Weights of a small GPT-style language model, trained from scratch on English Wikipedia: vocabulary 8192.
Each number is 500 + 50 x the weight over the matrix's rms, rounded and kept within 0 to 999. Layers, rows and columns count from 0. Numbers have three digits each.

# layer 3 MLP up, 1024x256, rms 0.0259, rows 132-337, columns 192-223
595516511448579579468604640513427411442442464518498553579465502527525564451444522584430549574528
508491493460466520474445517444497473540530518493473438544509430447589490503475507423489518568485
589465507479432501428565525463542541578474534485511500454444490489434454486424524414550612548463
509542427549571576482464436486495578507533448538514455522503490484432474482391563559573522531510
460505515589508505482498550514469533504482450433441501506562508414461596616550518544442501420637
498521429482450550445535499425533421462572447538540551504518490536420485516377517452459543541521
473456477422566548527495577567506535461525514530482491555433454507567511561590566472463505608498
454491360571442511431611593375441460468535499497470454409479501477499527459485561569525464589538
531454569586456423529519448412427438430533563562421432472454489530597436534504485514392498488578
456471524440451442540505578444481488560498446448396470570465441468567563467410396527434540444413
492460510532535587449581493523538593513517536540445519542498584540469562423547560503548506520511
415452498595528525521408454441439596546478435459468479539546461484445429380451507548563497533504
564505516523546538409488593526540527493460528477503488584504425457550547452557521495495580465462
628542512408455471530492484415456537429469437523432453438443554453595472501515546516573479490478
482534545512551496463531504471532513442589472531500435505490401442516474565499489497552513417573
546591593417456554536549455482465417529447469440490493493417456431448584549525509530531435432531
531444518394555363602542527474412523436403463475435565539495423505549572560587504586479492561530
515530446484498523424459505494419524570506551474472436535456568539508595534497522439521434443450
582490533341519443582499573465507547406486562466525525499504507516527470471496450595589556495550
415507521427556490496514517483504534501491512515503489492483522500526455500514568539506559571460
537477403447546459483606468547479560455538467476456542504531463539477572448450521553477440449540
540466540563553464510506593563469586425539576520487457426490553542446464462422514550586503480544
439596432452520500620474443559558505479515542407446506498491480497523507474536480575454489445545
584565490609512500468512426526523503514580502445515465423540465467462542574442465472597490576508
493515498477533488521537579543530541500457554505502434460504512511517507515519517493490572517492
548504562538580499415565478451503563465394484438416364528602551465484536605455469518446571538621
491447562555512570421481523488503426538512574657550436493431497491513565458498576419488445526488
534496467471451449542488407544479444413482460562412575491529566434522579578613455516536480456510
486565527462487577571450468517459454436544490537546419509590457505518625517540445456493531476517
511557503476598496570489647542517506585450435476439435541493493568497479493580456564540446553459
535466526460450539428448520545548520525493444486519487521385400509374534580440512598499448414550
539558566445504414520433530503463547417484533405501502484526561449576524518535557524494611444557
522616482532493469615478620427487535393493548485482438450505462389566507514494445503422493408603
447500487435413530527540437436426505445554501491507480517503531438528466588476494520468490492543
429557511537509503464517531475445545440476508570436403452488468483560560505486521542452416473518
526458489476499511517589502597564479438520542499477543496445566528475460561457531498495431446506
472462429580522522525495490513506503538591547453491379580474477475569526517604585514559486489523
465485435471562496421499514520417472533441546514553513480560567397522514503387512541550542476479
525505551493571513485509526535515482601488492514416492551522562555452503478610550540480559538483
464499562526485376502622505570505577589480563470481457518495573505548548516501495517461448503457
523551458437522525435568563531461519437510473537436471549484540502414519551556580602481553545477
540575442531509456504556550444458488509420524459510463411472507501554517478529462551485468527491
448489446522419443530431498539451516427500440470557525619476618515532440450607475543462524513471
574616529558510488523547506541525454450567578479410609492403471410553538489507600527453458334554
549459442541502576529515433534514474496564550517542456492551533431468547509548490555530526538467
541513522495481537574537536471526459548551505499501458470512453380438555492493521460499621516446
575545459428512526513523513469553488512480439571545545503526517495362523464656499470538556469615
553597512549495537506504518520469548469598521608553500499498581387541492536547426490471455521528
565545508468560536492425437450496523433549537537473486498515439489435538546474421571508469494512
529529452506466471521509543493418400541508464442515444550483491491495461435500524417392503571460
470446543486515565528495486456526485530491416466471531570482440470457497496405525482490557550562
497486389459529556534465424451485561521489461438487413425511471489493463551477595513495467471537
593464501523596482442510467362421467545495470405517462556461469477463467560508571511478488453566
474462514464533512508578494447398451514467543525413465520400520474509621545455515498458401545461
595576534456529592552428444506372491503547531528534530504468598423572527464567546494546467458572
496555545487570574447512403454405531493472529495523568510507582443457514548447570643510510521566
501542453459526523524449414387493531533468518438447522426516563506502503466553508484463548475639
457557568451572485478589577530517380546466494518559561490466446545426531544493487536545520493495
495463462375499577493600423463474470544527543432493555489438587512489524592415451530435554495466
527485560476433523501551435497454472483441541413522466642572527470474517502572452507524497518504
487456367550489499569470477510509443456431361509425524496427459387483485486463448613604551522527
553518553511525502526453417445446479546503481499492521509512539466536504563569560486459557470537
520563571458579513460530473501543504449510585445505439610460547483453589455538524453517501498467
475578448560487478457452459459453544537458542536519417533501493434486552456491469524455422497458
540561391510529487545525570415538534480477510527486500548525427473448493511442474489501594584456
452456380440544478480497397514490487469476477352504558460481455534503504408533571513483447470610
474562517485513429346563457531520493517447437481472389547490565481619469540497513580614594478501
537545438449459472543440498509378507467571534526473481519520560423417534566615518477577590554592
428397536598511516483442569544484421561473604531494456492509524451534431546524474451506524485475
469518535594601403441480434485504555478460491443406488542457506493463497501490614498540431454461
482533445487515563436601442501485522447452425545507450535475502479470573555553514538530501502611
489507550487505500547506458354447529457474546465440486485475505430558532538574521501451447470541
507526544384509489560378477408501514405481499527509499425514585487440481504531452474470510520466
524494552539547518443481330484486526469405562396343513552466539494402501466424627513557426460562
542454531578578565378565488506541560516515524448564507526409493449515524464498538531419481488463
545493435475580464493496497385399526485480408486490457524415559449454489518496479444525487496616
539492495518436456552577532505524568446519625483477456535513430502495525426519444609506525565545
524507476492571501412407421446444471470468477504456481492460467500515443538420493418544444594527
534553525455536433536454491505467463542366440435573416475508545514588401508552506536538548491504
534531443430521459454502478480508498447432463492427572634556481397490494400478561540513576490517
529551507528502462447502591526442424530571477487517451470500539567495410558507508515503523525531
535536441469485439495441587567464501513532570527507538498445430522577420460539496506472475548423
458468460522401559525504622431494494489568414525484422472474530535512508441520574464433562434473
555438560566488449544491531495485524547572480572414474474461573493512508428475446516548513508529
418542536378489477534507570523455499564555414503487430560535448497420512484479553504480426459534
550510502557457469505446490480465457530550503577470536465465554504476515523497473429491467447519
505494607540535453478492534551539483592470506514546519559434590470439422526451518476513458491509
499490473526418420605535490440545450438468443455499463502542472553462562416461443525566469513501
477425488637465544468426475471395414516595473553439395539518477437419532479430549483611517574460
440434521481479537493466522533489503486531583584512414474513489487523499605520517428514465512464
593487454461512575388435509538449583450538489467503496521499496518480464469506577578500455467511
486462477461471530585478560522462424515497487540555462542520505492558514499552511549613472425381
542472456556456543514468440447465523487494566467458552510466461446570546482513536476501568508504
418521452509538583545417446540452551467549444527493480458522446487470494501542479470575417532470
450563482558516534493532517508516485488453505504547458468493480487502500495577477515502535392517
576399459429519465495526494478522532495413442532524520470447453426485607443498514421512567583476
542489499488555421431560534450510319525429584488459437453458483489533522547523571487539522487523
555489582464453553422497493499420545410470498501531433465472471395414550549520581544460473478575
599504435466527503568507511468534586452524501456390564487484454525401508523433491549489514436477
475561483507515527480483456408353526474469428525541507428446553411543547542459493684475434511403
504527483518455514520530557447517437459517524476535436585554529424516487367435524536533523493456
524483489501453441504552473492498436545453441503435423491533481480551480556416442497567396446590
573441500483554475478548570500476444565518543449519436475487454407519420487522426487528533568524
495539498489619523463505485459452560448452558456521524501493435499423507523392488577488502498595
542446585410492531506556529519502454515486544421538420522461482464497539500485485513457447525486
588525544519498568533530460470530508480429651446493471523418472479412382476459545524520399485556
538483453472454538521471507481534516455532580502473511505540452444464581501501520452462506527411
486527529530562478557562389421463534506489501478416499513531488425538511515518636544458496569474
547456446439428522598454476509505433555477541556489414426532482509501474434586453540571481444483
538483486433493501538555459535482538378476483489518545509541496405582498525587488441482565427561
564539487423490462500491488480540513481459500449500451427462484501463382529470512560450430497483
472501491533574407509495586422504491451566485585511515495474466470517442504358516478435499596552
410529514570553534600486503498493394479552458560485485496552549556458540424442514530589552583451
534482468542544471423542442437457468526505486481321528567531578480519530507525483552499462571509
403503470504476541497589460419516471521481452568524514560454510432527490446448507526488517564508
544541544413536575528517502520452537422580455502549540512525554490542530480526544521577588556525
438518565450566527448621498516475493487519532518516490535561440507455456444385545493496424544583
479482538519593487598465414501504504582420510528474440436531502472501462536401458442536482574504
478547480441521589496539530533479414478432534503482445586476507515477493497494556520503373541518
530440481479473582472576537461498514464568565492509544531505475524485532567554545522539520471449
493421428448555543449499468589549514492466462445510453477482521505393555495557556568526567565480
539527599472629494591542556421536526418463454527393440484514485491467549426513508579445511481583
512428536525501446549500408481409508497538451514487583577437557448467519542411496457460451473534
444532440482469537438374568440463371492546473508480465470556642450457501460463522483520492521496
518501386492470492538577519447487508406526553554582404490490492513574463548482509548499523528530
502537592401543474403525609519519450544387457494436484614450511467416583553454452533569505477433
447548474464481574448539513445447614502514458449481487463500404472442476507494459568555506533558
501539486555544541575485571446467451422450465488508485497490453491549526434430408461508457412487
432516520497512562520445510519495529497556483547480539504521485475561539548477569494569562533477
510446495519557513465465519531493522464492509504447490522505528451447406562475544592492490471498
531517603486536591581500435360469564457490458531402521485525605495518469566552531607437524490501
502441448544502531478503434535558501532494481490479523546500504486458529530445620509400494477531
521563593544593572550450480487536465484494540458369535475448514427503551621523483509468551463526
572482566511562497596457543419523599446526518366417567458490487393586499427527477436446518471538
534539445524620455446503514534494471473419413434459503537535487474457533438392455605400481412552
524502495378528534531515505414468489545470475512405524570484594478625526408422534508541507528468
485387408620545590537556488464459493476452463636474470477458381528457500530504564555552554453477
463470513512495550539398496491440490541599494575518483498489490433439478550513506492499444467535
479508489498533446585484483486480601520448556482523518603498436549481523547500577493478550481485
465463586503518525497459351446510456545417513452531470478410667498515490521571551501512473500601
459472428536492362522491394494567494387392592489414534482438399455482492501531617553535536466507
415549373449500480471551572539486507562543486459506459510467539457533508428407512573487505511459
461453422405395517479468447463464544514479494455403496528486565490514597487430551456562520603531
522447459566479423491575521398516408527408493506434506544438444514506485492511498500524557496471
553464403477464502492465452514496522449455429529448527543505522451434492608525600522502503519519
440415427483533616456506512501492579526471511459475462543469547462573588459640522442495508517494
465458552516545458514471525529519418480457508556549521464527478501518499491437461460469559555491
473459475526544544581442525514485364521533490511485473484482547474473541493529616527458558424489
499581412491520520543373466490476488405501577539508494555497474436546446550516557480452462523484
463505454492437532522504521494499522526426438479460477517473489500438500453416475477452473544544
641489516443513449514507514500508470517607471471459438419435521508455505622524434508528489502505
597553573441439511451597512453515448449542521428445488417475550470502566523506569624435394561604
566482490433446526444529629550474484486551557488469478512496451564547567441530417514515593438526
384392477499478534456548407510478474542510519494553487469586489499463525552446469483498462537494
490508481508534375475463554505350394502563616510515460443520592542496457465468527468575584495455
477533409469487583438547547488499473401427453516475533439495550495451492477545511455514541452531
477479503552388499500492506491432513476505502555444442423427502465567524480512478621504457502500
441448373538554551433513497515441433565524519498515497526391435518518446493434566495528526525470
512522514439502453548451438530541494525487508567499496536483493458402486488432518590494460516583
519423533467509583452542542460434391533460518533536566465508440490392561473539541439405549468524
524507486481499555539457485470485562512519442463535509481530445352476531619546496504525510478544
573432564507479520537445494436394521492501510412511481476379493484526496392577564482511536508449
505469471452545590507395429405507468508554441484447502497570548452572648481633468582522521444522
387427471595476488479464439554421420518484485638476500551500491474565505495455570601572449524522
503515483461557518456492565506517506412495480462466464477534454550520543483442488616605486469574
442575462413454484409511514499536535412489573528355512544479523447455449515385545468461512509524
420488526413542438516535423425468457476517401455453509447433440493503505548498521569494488532553
478468463556493480525530584454399474552489616439417491534492494449513507546461534439490512469540
495474416484500532470508482547479482500494436433505454506549413507472495476462457480499444457491
553590422397483500421488473493387421478525470535493504505512478347518485536397454525533494515509
520555534520560482450496513461464434432491441518455471433508528450487509456572509552548546545490
488577523531481472404433518482462436481527527488485479462547523427519451531474497448500542460614
463508536507494494427515486542470529489519506515451488478496517464480514556555455470512517601458
493556572444540527490536579504476513530576506571506544549451498531434519528418536522466495618459
564466326543460616464488519457458543460424462505578471518388485483464503509488551467502500523548
560573540489552445436489502505509546518410541461449459525506536493542436591503467494587498471511
494526582575408511507423476522446578497595535486365543508455526359527404533447453552482455505604
508562489437565424498561604452476471505502555439433529471475446476499593442437438555446470499524
517519455422507460495443443476546479514407560502530387494505456508477480547443465464487529610433
498515481471641505452518563456517493490552471473475539477539498531485540524584553458523454475487
518424509467472519512452524467527528550535543514474525521509533473491497507505526416410533519466
580470581447571467497505454483601456464382456563445546436466534483516504509534547490493544489541
436518343514435492527477380495470544414452568541400566533461514445402567560472427561437486486510
516537573500502483553440464467471465433505530568496479511409469440568509537418509542421454503519
510476524539514510542406537475476542574483497425445497463467582453426509503508493492483555507488
444467395467476486428470499390511487488439489513432526558445462469526505497542490444526484531493
461575472477569577507542541440527455387508439469507510554547522458497544522491550583460416478564
513489479388431557570552548483579552409537557608499552456475500477491526483526481607520465455497
478541587439538399498539431488431383433449518523605419665573537411456501508464578520532521431442
508457541535524524527448546498546429564483548448521468461477497515538427487546503506487394571456
457407391524450527465526586518525506534515468538527458500456436439568512436518608548578393585552
446537453531536506534494548436478449520472541539500501489508487377565550491422468550496561535474
460457502555462542474437464468513521491491521478531415447490459542600546543507498567513590515447
557415499563504546477423556440531490456468521482478542415512544453587460524392474488480538414481
548471538539528504477492567497458531474513543595497412482524532483565449464589509470454530487494
534471495536530488576501539528543484568448572539563515537417501451401480543608586558434544593512
521508518437509532515524447570472485579482590464448478554476521478472534568439609508576527456537
441488528485539569540600483499559552463543541487524449491456507535412563524497578559492528488562
506470520462590454507617588460527590417471462509528536577463529507476474459458506494545512487474
504574534490559545495498499517547389395474469482410486425432521439456485416614460566518468477538
469528512439567531483454534509494492452531477618436561499507457526524473492511527466540570525498
423523538519506472489530489449512565441523593564431487593521470556552504541425467455523605585626
464472461557401558520476476441487480468543461450522387544491487468587606519515470509471435474511
438477476457525501465533514424436477424529404477478538516530460455450667530463453534448465517501
415506533469576447527394545419505514542504442533532483564473535448404494534618447501498589448568
459600421451440574474456390413541525424485460482517488498516554462549561623563549471483494417497
# layer 3 MLP down (transposed), 1024x256, rms 0.0214, rows 132-336, columns 192-223
520507446481437487546466447529478556541618451596477482564495449522415465625475493502480525473438
530538360508541499452547508457509492458499429531485422528545526440513549518504498525531530508495
472603435493409537578466525462542436539552566505459468503631540557454494511525482519555424443625
496461519541548552439504557467547535488576466406469497423468540482433548548576563448566625460539
573596420504460496491556460431398496495583458520465466508428477496509459527483408493533503551483
585446504501549532436517504459458467447421455438488492465570565428517468464572425501513441522547
511471615582572470469522502413449473431460523499494540485558547515476487545437464541552494483483
507489646484465571509508419456563499547539517574489437498521428559439540603404554498453508444399
445413460541449537426562509438528376467433600475479434567495618559496482451501577514619505533430
464538581574590461527533461540509447459447495526489477527487540533519513485517546606512500565504
471457581505489392434478499541614557523509489429505480364517510421458547586455446495542438479442
535569512501374358527536561551467417521609510587437490454502549538446471587510523425501418450490
528554487472492537550410421498437530498467567522520494544481512524466445527534447487563484594535
548506546471630515412517499558473586479518535457539584435446508495499485462525485527495486587632
491553532530466458545536483510512506506415555539463468559430538473533484512392479493456492506426
479480500549521558565582442440470487445405495503530454491460482508596405453485468517456531587458
593461479652572539472495558522493445555546425504469543483485546355461491571448476503472518446505
469474572559520526475516411507461507554550524509452477489482490574436489482505453565493505574516
487530579496505464486535481431650551602472587479468581443456535428489580561395552497502548475571
543516501523451514512453465497483493538546486487515532513534517460439589520435465459483467477555
404435526460470524559485539506458464555489445505566508508459512451489488582514517515476507508431
574547483498435486450575473460594385436515481651480427560455444446533518424521496516457393399528
495440635463453538510468475515416509540416552506454533524519529505505496514518436489446491529505
513406538456484520569558534582549490523408592537435553608425470516494528445472420621438449500542
550473488503484455541453481484490507524521456571554550524481485494516568559487456447478463461590
545486515528483420480437581596550420486513539522525563546594480439583489453515476631522517494533
512523519509457466474561550475491495507510529571540453448531441476453500492491514519536475540522
602532580447478455536521549447584465584444590505491478441466586472508474534490540453563493445467
507562477579525504493565486454480451531524499518497584476505546520483387462481482482445476468540
443433500529536525480554443470447447416465505413415452515392477483546519520470428467443499511545
540551430496576548495539525491450476582417630508455388430506669470521561544541456451494515420509
513416441538406558544538432501631507594546484552554454496525435553522544509490467495436405461413
443391582503502498471597448504474582475557463595557527464493497489411453553407400459589477570442
518491384505499542498582451550567504510549489512542506449509527586492514549477521470448430538460
613501501447575407540488432407436392498406452539490554560483579545553502451465476528563522470569
456484538494479492490516497565548483516480449575562532446512422610475495501498498479477418539472
517467494540425464617457486521528489530460587398512593503504468561470530479429429474531514512522
482514531429493541401484550542476515501568507566472493512489509627526487508535509392522535464446
504568477464493522407471547475480514449462437511555450470479395413522450515449561600535608481396
578436526512482415570558495431571474456448523515550486481444429551560528608535537549555434461551
448495522491598510421535566451425455537578483430544444446489552545444502476524531568529474385533
625523542502539400487580563575546485476498554532480505526513509517506536460561437519571482564548
582466537510479496591523465433504484503446554564529496479432471478544635471461532532525520460605
498509543482448451483424484453526500555442458459533449561513454550468604445480414548465462538466
523557497488526490443461547541519462467478541459508431560441423476468477465570503559427540554547
481514484503512489460455496525506508445465475465523530544498501564556416489473420503510355472556
457445596552509405556415554423551476544405535454434562410535590471488536497455423503491409534442
497541528483542462519474472526475515460429440515404487464473516488448494512462518468466506531506
417464593412478500501511462492466577564527465500522551548418380444466478495404490532473603507519
523508493486512489543428514506497499532518475529447477518536480571440488472457557580435465462476
454530522579445495508465544555574440525568566512531423452510542525531582432499475433470500493558
476547461507509544505492583490471575424600561564457555437521428487497533484490476570509480516523
398496513552496537550470567577593469504508514560480582509515511528524513553493461531498525555520
454539531565590479466522483484486438508483514463467537550510506493488449485482465537503474569533
459568592564532553511572539516469441486459557404481551512428583513564462396581511459472505515455
513532485414402534478566548556573531480570479482459500420519476563551545521494441495590455540484
468454536532481436523443492490492476500562408491536515434497490472512383491472466485565474445455
584476498483430527514501531513470524481516489442498409522542515488562437551548564575530470586502
537550495569470567486474482484500443468479580527492496509604477508514459508556484508460457584443
423509519452578598505473548443551465444557512542455558469485579554468493561465526461518612472433
467463433519432593500495519534456401511504549525516484480469527508461535500470570493565481541536
489544454545502515520590525442470508498525542482523498459500500512511563545490496452470460525484
432436499635471510526605437444555452458552487482530505564454471502464529497491459468562389429497
468494489423458495488507514493549532497563413548495503518462548509463513487475483407535522472531
490488543465496419454551500475477456538516476483457445510496565478540534496510584533513432426476
475561495483507469498552498525457371494458517455520465467424520490530510507549558466500412484497
451475492508450451488486475434373446422609543478366509394450552491468470434507455413429547427534
471573529515562468472470472487394540488552462490462527449533434429662517488514564493554584447490
515541551539549529473460462453512425458454538461517497474550481476510486476532498567438474560431
426527407441547549588566413485483477480554511554556553554547487500473528512475549462466516544504
467405543499519595517553403481558390561521593450506550476578559450534369456492529484532431494445
550545431523534491565523499541608467423501519524615523511531589571553440499562453531492460537579
399481456482450533499615530518440494517501541589598436539573495575540505473575487513465499438476
517467402496671404447458461515409529484480504434481507398563477442483460543510519525445648432470
519530403454462507548489557457523513531389544528476517567465626532430539572536478530494357443484
523496611468545547512565526526484464550497462457504476499526430540516451494547432515480481515502
458580508426466483506521497508580425442543472513507510532477484481540465524605577523457443478462
531451503509495470473496504591575552595598590526610524520532476406437466558544523506507588481480
505555518556601471543599531563454446482544515538462502472536581529544495496490489483479512561532
566461486528412533593507503530559528569518572531555504445494457536503508568435544524448531556548
476430509512394523524495533458495568511457566592484498468571506534555468577435518522423502468459
468485471470517534495521512489547515495518483451440463537501536542521620567526544483500558477622
541497477478527526391523505474510589494482454453522493528524440450587538551556582535480494570480
540547415505491485474515531493503463485519507467549411495481414499547553557512452574454480421514
598490470526487507451440528572565576449483525523436412571515493527533496533450497530396499498415
442501483538549577550492420502515482508519482503495485513529453526526446455545547603463540575505
552537463512507615495561504548531432430513600375442443524504473556569467458561499511475505546501
478503463555569476412474482477482488559532506483424466518390561524544485556438510492564586476484
326574552482526540476431533500416439609564412674560437467531464407488531462549484571631529471461
565399511461467493537536514485479514395487565486551528554513412546531538493494482591491436572433
512555432442402476531483498467561404534544470577438576465432558430469508484452477438583536540517
504503469496487447559529478457562522469427500430455553443473510465558479426471603461453464561582
420509609456610482393437491557504573546478550465531410426429569607503465503497418631503486478456
446549497490468523482472551442488441480483496489540474500495485469429391513501531495415556495533
490503447566435517573448483407554514434433453498533498498423536497565380524484540472560597467503
485403385432396520468493467491425423474492663485446426445455439495561493419461526484471601493406
440520561522468612530500548504478551546534423529500563524588582534485465528417375439539444472461
552419491451565502506575509499581390501531470458582505519538501587416489506393523559588505456420
516499499450495461485430510616480450419476502534473476545483554521608479491527549502459541468514
573577463459501537522436513459456551499621451506394489416507473452475486583463438384617493470562
463481486472572417431383577553584548460502425515484589434509503507494567551472459419579618431570
512484514497559477527412544553434509473505522485463480523494506496469441516552489490502549489457
418540526507573564511438501498500356545524415608442461515452513549459623536475491454463484509403
383540520547519566485520444530526534482524488458416518482526596536492561467498598553597473544506
538484528441551465436512505504527524494584560483542605439430489500505553499565598535465513438496
525430483472527578568551539482479556532517460428489432396501549538438604528521497504562475515539
549444436489389436512559497511589503608499535471583463426449464524414597473480473507445475374522
458450622484463569541520451495557473583466471574554492537638512536495478541524436509571466565561
514489541485467505447522514410480488345392477565482493513488487496563426525521521444427491505496
492523584640574542498491487521422489480540498500471453513509596557561620518453612619460437518496
527509578569527421440494550490575429632529468488453468503534574540382576562448422469593488467497
480549535455468421487499524506533425591511594488479495409455452501392437501593581538507474421494
499493544487520529472491522502447568602491521486449407469592580521545541467520491576494447382462
454529513549431468447472571478499591465489549522473570381588461446468483567482586461496517440545
500502499438496463560487421595473518487571518462452563505519528495544519507507391464510510484534
448470520453463502544507478428430420546390552443390477427416544524601454536525448455537439541479
456468516521565487587509554546408439559591551503626554547484484520517502551526519512472560536473
454521500515426431437513562572556524465538486524533536546520514402492496413522480598489500464516
465503486544526431496519519491486515469508501401497514417552523454520540480538471482518510552466
514474546489548379494521543476487543408522521439558464499441549514535451513529525537478500535497
486431528422563405557528504509517393471513576484510575497532421504555454541518483458472349540534
549540450436559497486485462445447522496554412468513461523434438504562466547590528514350429486533
509522547479491465498538599447432470504413610462482473417524541454462492498595526556533425572485
510525555554525531355586495415592529402556525437464509491416493477571539569471389476475528511462
514598525436513546529407471471446476509482525453497478553514439521519528445483481575467480548444
423427454574443546528480504561467452511499449518469484480502506480485561545531518532460554541418
554552474533507472591464587481562450412495565583489579507546437570562520511467517537396495550530
437550492490605453483433541451466540502456394466566487505505483480542468499474489518474598552540
571528447471481438528555497454578518503494559513497494575502508570407456470474479520519374462478
499478505432494447503480413501398524433515465445539510474494495465474462527416480514518525580503
453521514487434508488531622664546536540519503437508513511528373578433587555515528546476538518508
531590494552457423497514475519525475510513516511422499457493540492542514532502456475566514548509
490477351498436550461418516597587443567553387479571456472620550464427493475397548542575477505427
495451549477551533389431494554439577515446497446539446472536566516408571570438612431607511512524
503503459547434515565519583450560535539585610533530552533477495493516423516520545469484507620432
513474438560442445556596459512416528554555525410512484483511481476563545532488556515538451438519
499486498553536518448460430564473494465613389480507471556584506458484501524569506476502538533487
424546524531528496524478527584513410574472521531473506513465528462530456421491544591496571566433
533489502505515509462514526474505416516558522557524468470553534413573487456551541502575466481488
517492612522580459470528443492547510499517543536427528490562444598524516490515516601504510433459
470467488435474501566463560523591581535483542483476543609587554595450487517472418569528363515553
491499566573525513573512355439601532504593464576561481503505508544470458618399498495543506524479
505488490589562471514492513500435464471477550599497516494548576501456416457466420533484556521486
525541428518420454464412509543501514529534463483486433496497465383442492491433541471471476459613
471480504491537505488518539566522477615442549513554528577501541450497440413476438480554466535515
459478391407493470558484542531377582489584373490460594508528619556559525490492436524519522495525
528539432425493500501526443493603551477508428469522543545501498447511585535541446465498547464481
517473531502490489497440435542567557564542461492477534446522476419445450496538515457534599444560
528528541469427507494468597627446437503412465500431509565566520543471471562419533522543507480545
505470459509411512578573516522592465469499499513467523461521544469460474478555464507495539486462
472569496509514561507420537444479512476530362549499453547501515485574495514474536526527474505519
493535428553562520503449461516558598458449556469516497570428512508410419535493541517457594555527
524519606506570503570528483441528461484444594591488478485512507453534497441377515532622493526503
464581525514489398444532514476539424439485479579423507517520511645522511430496447381531496471533
490497560406395460569512447467550445495537471574453591454553522501491554455529447516484401479529
424396497514474552573395495559472490579486542509526474506595495450526459486502569560519502558500
588518479418509541465542526482501322436524512423500543497595438479542494511543516451548566506492
479523539552508452506512530494536501476476390343556595543550527451480512540486458432494439475431
637596544508581503587538618459512533484511549530486490515531393568575445523545541515542509528489
479522566494491386626483497476527487455460472569564544537491459530595472530444530404502471480521
491464593581584375437482470532495707352468425485491447476554447459494524486506571492544608532506
498603558607512441513525561548583466440541555537521459551548530487560529563546502530526453463479
505411483501422427532538518586526443522479490454387551518451405568506504473425493490533423535525
493525524534583541560486532438501530553472458501416504552524507516494491593487573407526569522577
530505540630558425514505493458527482602470693520460504484468395660493440605479498460529315551454
464493539504599405378449543567517456435338438481465529501497488456491507456457528494483553407464
498412447472438460551528535508458560476519579523471516558450463528462472521492463530446466571459
541466466525571621497511447499445527602537425470521594533432474502504428520499559556398456518464
493519544502522457558501484453522481428475522502545492465511525462551479508518509523496508500472
572635596494561444491557567529533497437483580568469567598429448508596517505563482555497455456407
488434526424534517528519535463480512551482565553477408513460440495488427518447544518520404519559
520514500415540496464479494599535508612522438442460503460564531389432486538510623441476583418518
523563564494543414476540495478516483414468620459400521576467449573511456534504482441487476499439
486422421525515506471482527533553473493393576426441533489474507491474484457602415577429508495515
479495517536507450523443506466517547444588514534547545543573466494533586477534478538459547510445
450490473527435526539441514534572565539548549477506411452475573618486512475443496502481541601526
450472513395402465535550397594528408549499477483462437516466480490507455508483562626567549531447
492472581433474621513479475620437541478565457569491457502499479484458514532504409550516573555486
473480578515465543549453457467479511450507455690514537540613480523473477522490571559482499505494
475561544490407433532501517612410495489506477526404481446432519504483555524533527532551495472533
518557543518541532466475486560570477520511616436523466489514553554552535492492461498519501473494
510434540455392513534529568482458536516598502591482542429497594508490586477470401482572479527499
450538524550477558608435550481557486578578457422664423480544402496449444502473501512432492676476
552500584502483506456487508510502544555429523519464559580579549517491416520510539491498532468389
557553462497432446528422462497546494485488593464532566458560503410495485532456499472460509564478
571472470554477451574453440602528473484495435466484571425545483441465531502529428466525457495530
438532622494525526518533558533499403523543602553487485481523566466518427580472434524392492505476
511544474512531576490562544470553467501530473511550512579528468561490561546535534456472461502570
367479478540481525407416488501471584528512427526470427582433561500532495506433591486479484436537
470479494437505550526515509504455501516526424457468425453553494444472516457485574528515598484480
511460324502503405560423452455386543501497414428588554545531467621473421546471445460445489395446
481414479418503527501578558496565495518555558423508505548525471506491505520455450467570492526528
535489430535481455454538528587505524571524421421543560521413522476366452438414399438494475425504
436465479424408434459534482515496483563544531494517499499548399492485524476554513537480528463478
496423473474473477582508495564577583402458376467519522500440504529494416501462501542420503576508
531511395520523521445551483483515456536554545543561575553542503419407529503519507509442517420569
570504538483480472543479496415461425500447518474389494442473478588521564559492481529384497518471
629497545561589486469373599464494464537455593493520486503544412462452474455522466422450492545498
459595467489460495467453511464512482502496540593563518472498550467520399550558426455470518543502
527435501499446488613512474488550539466507468433524467554484486613498558602497580491446510506468
532495537497474408480488494547512551627582536456534541498484564475495521506466492493470440513517
557585464457420460603423550476538515468344492459493449455455548475433375534472486417483581443464
510483605509571543539520516545493565558585525559509500483480586522598545515450529441511447473463
544584505596520519520465479539530433548536512484446370475493513498452487534520399473585568529474
522484558525540507489494531546533495553512616502517505466471475567547520461546532534443650584501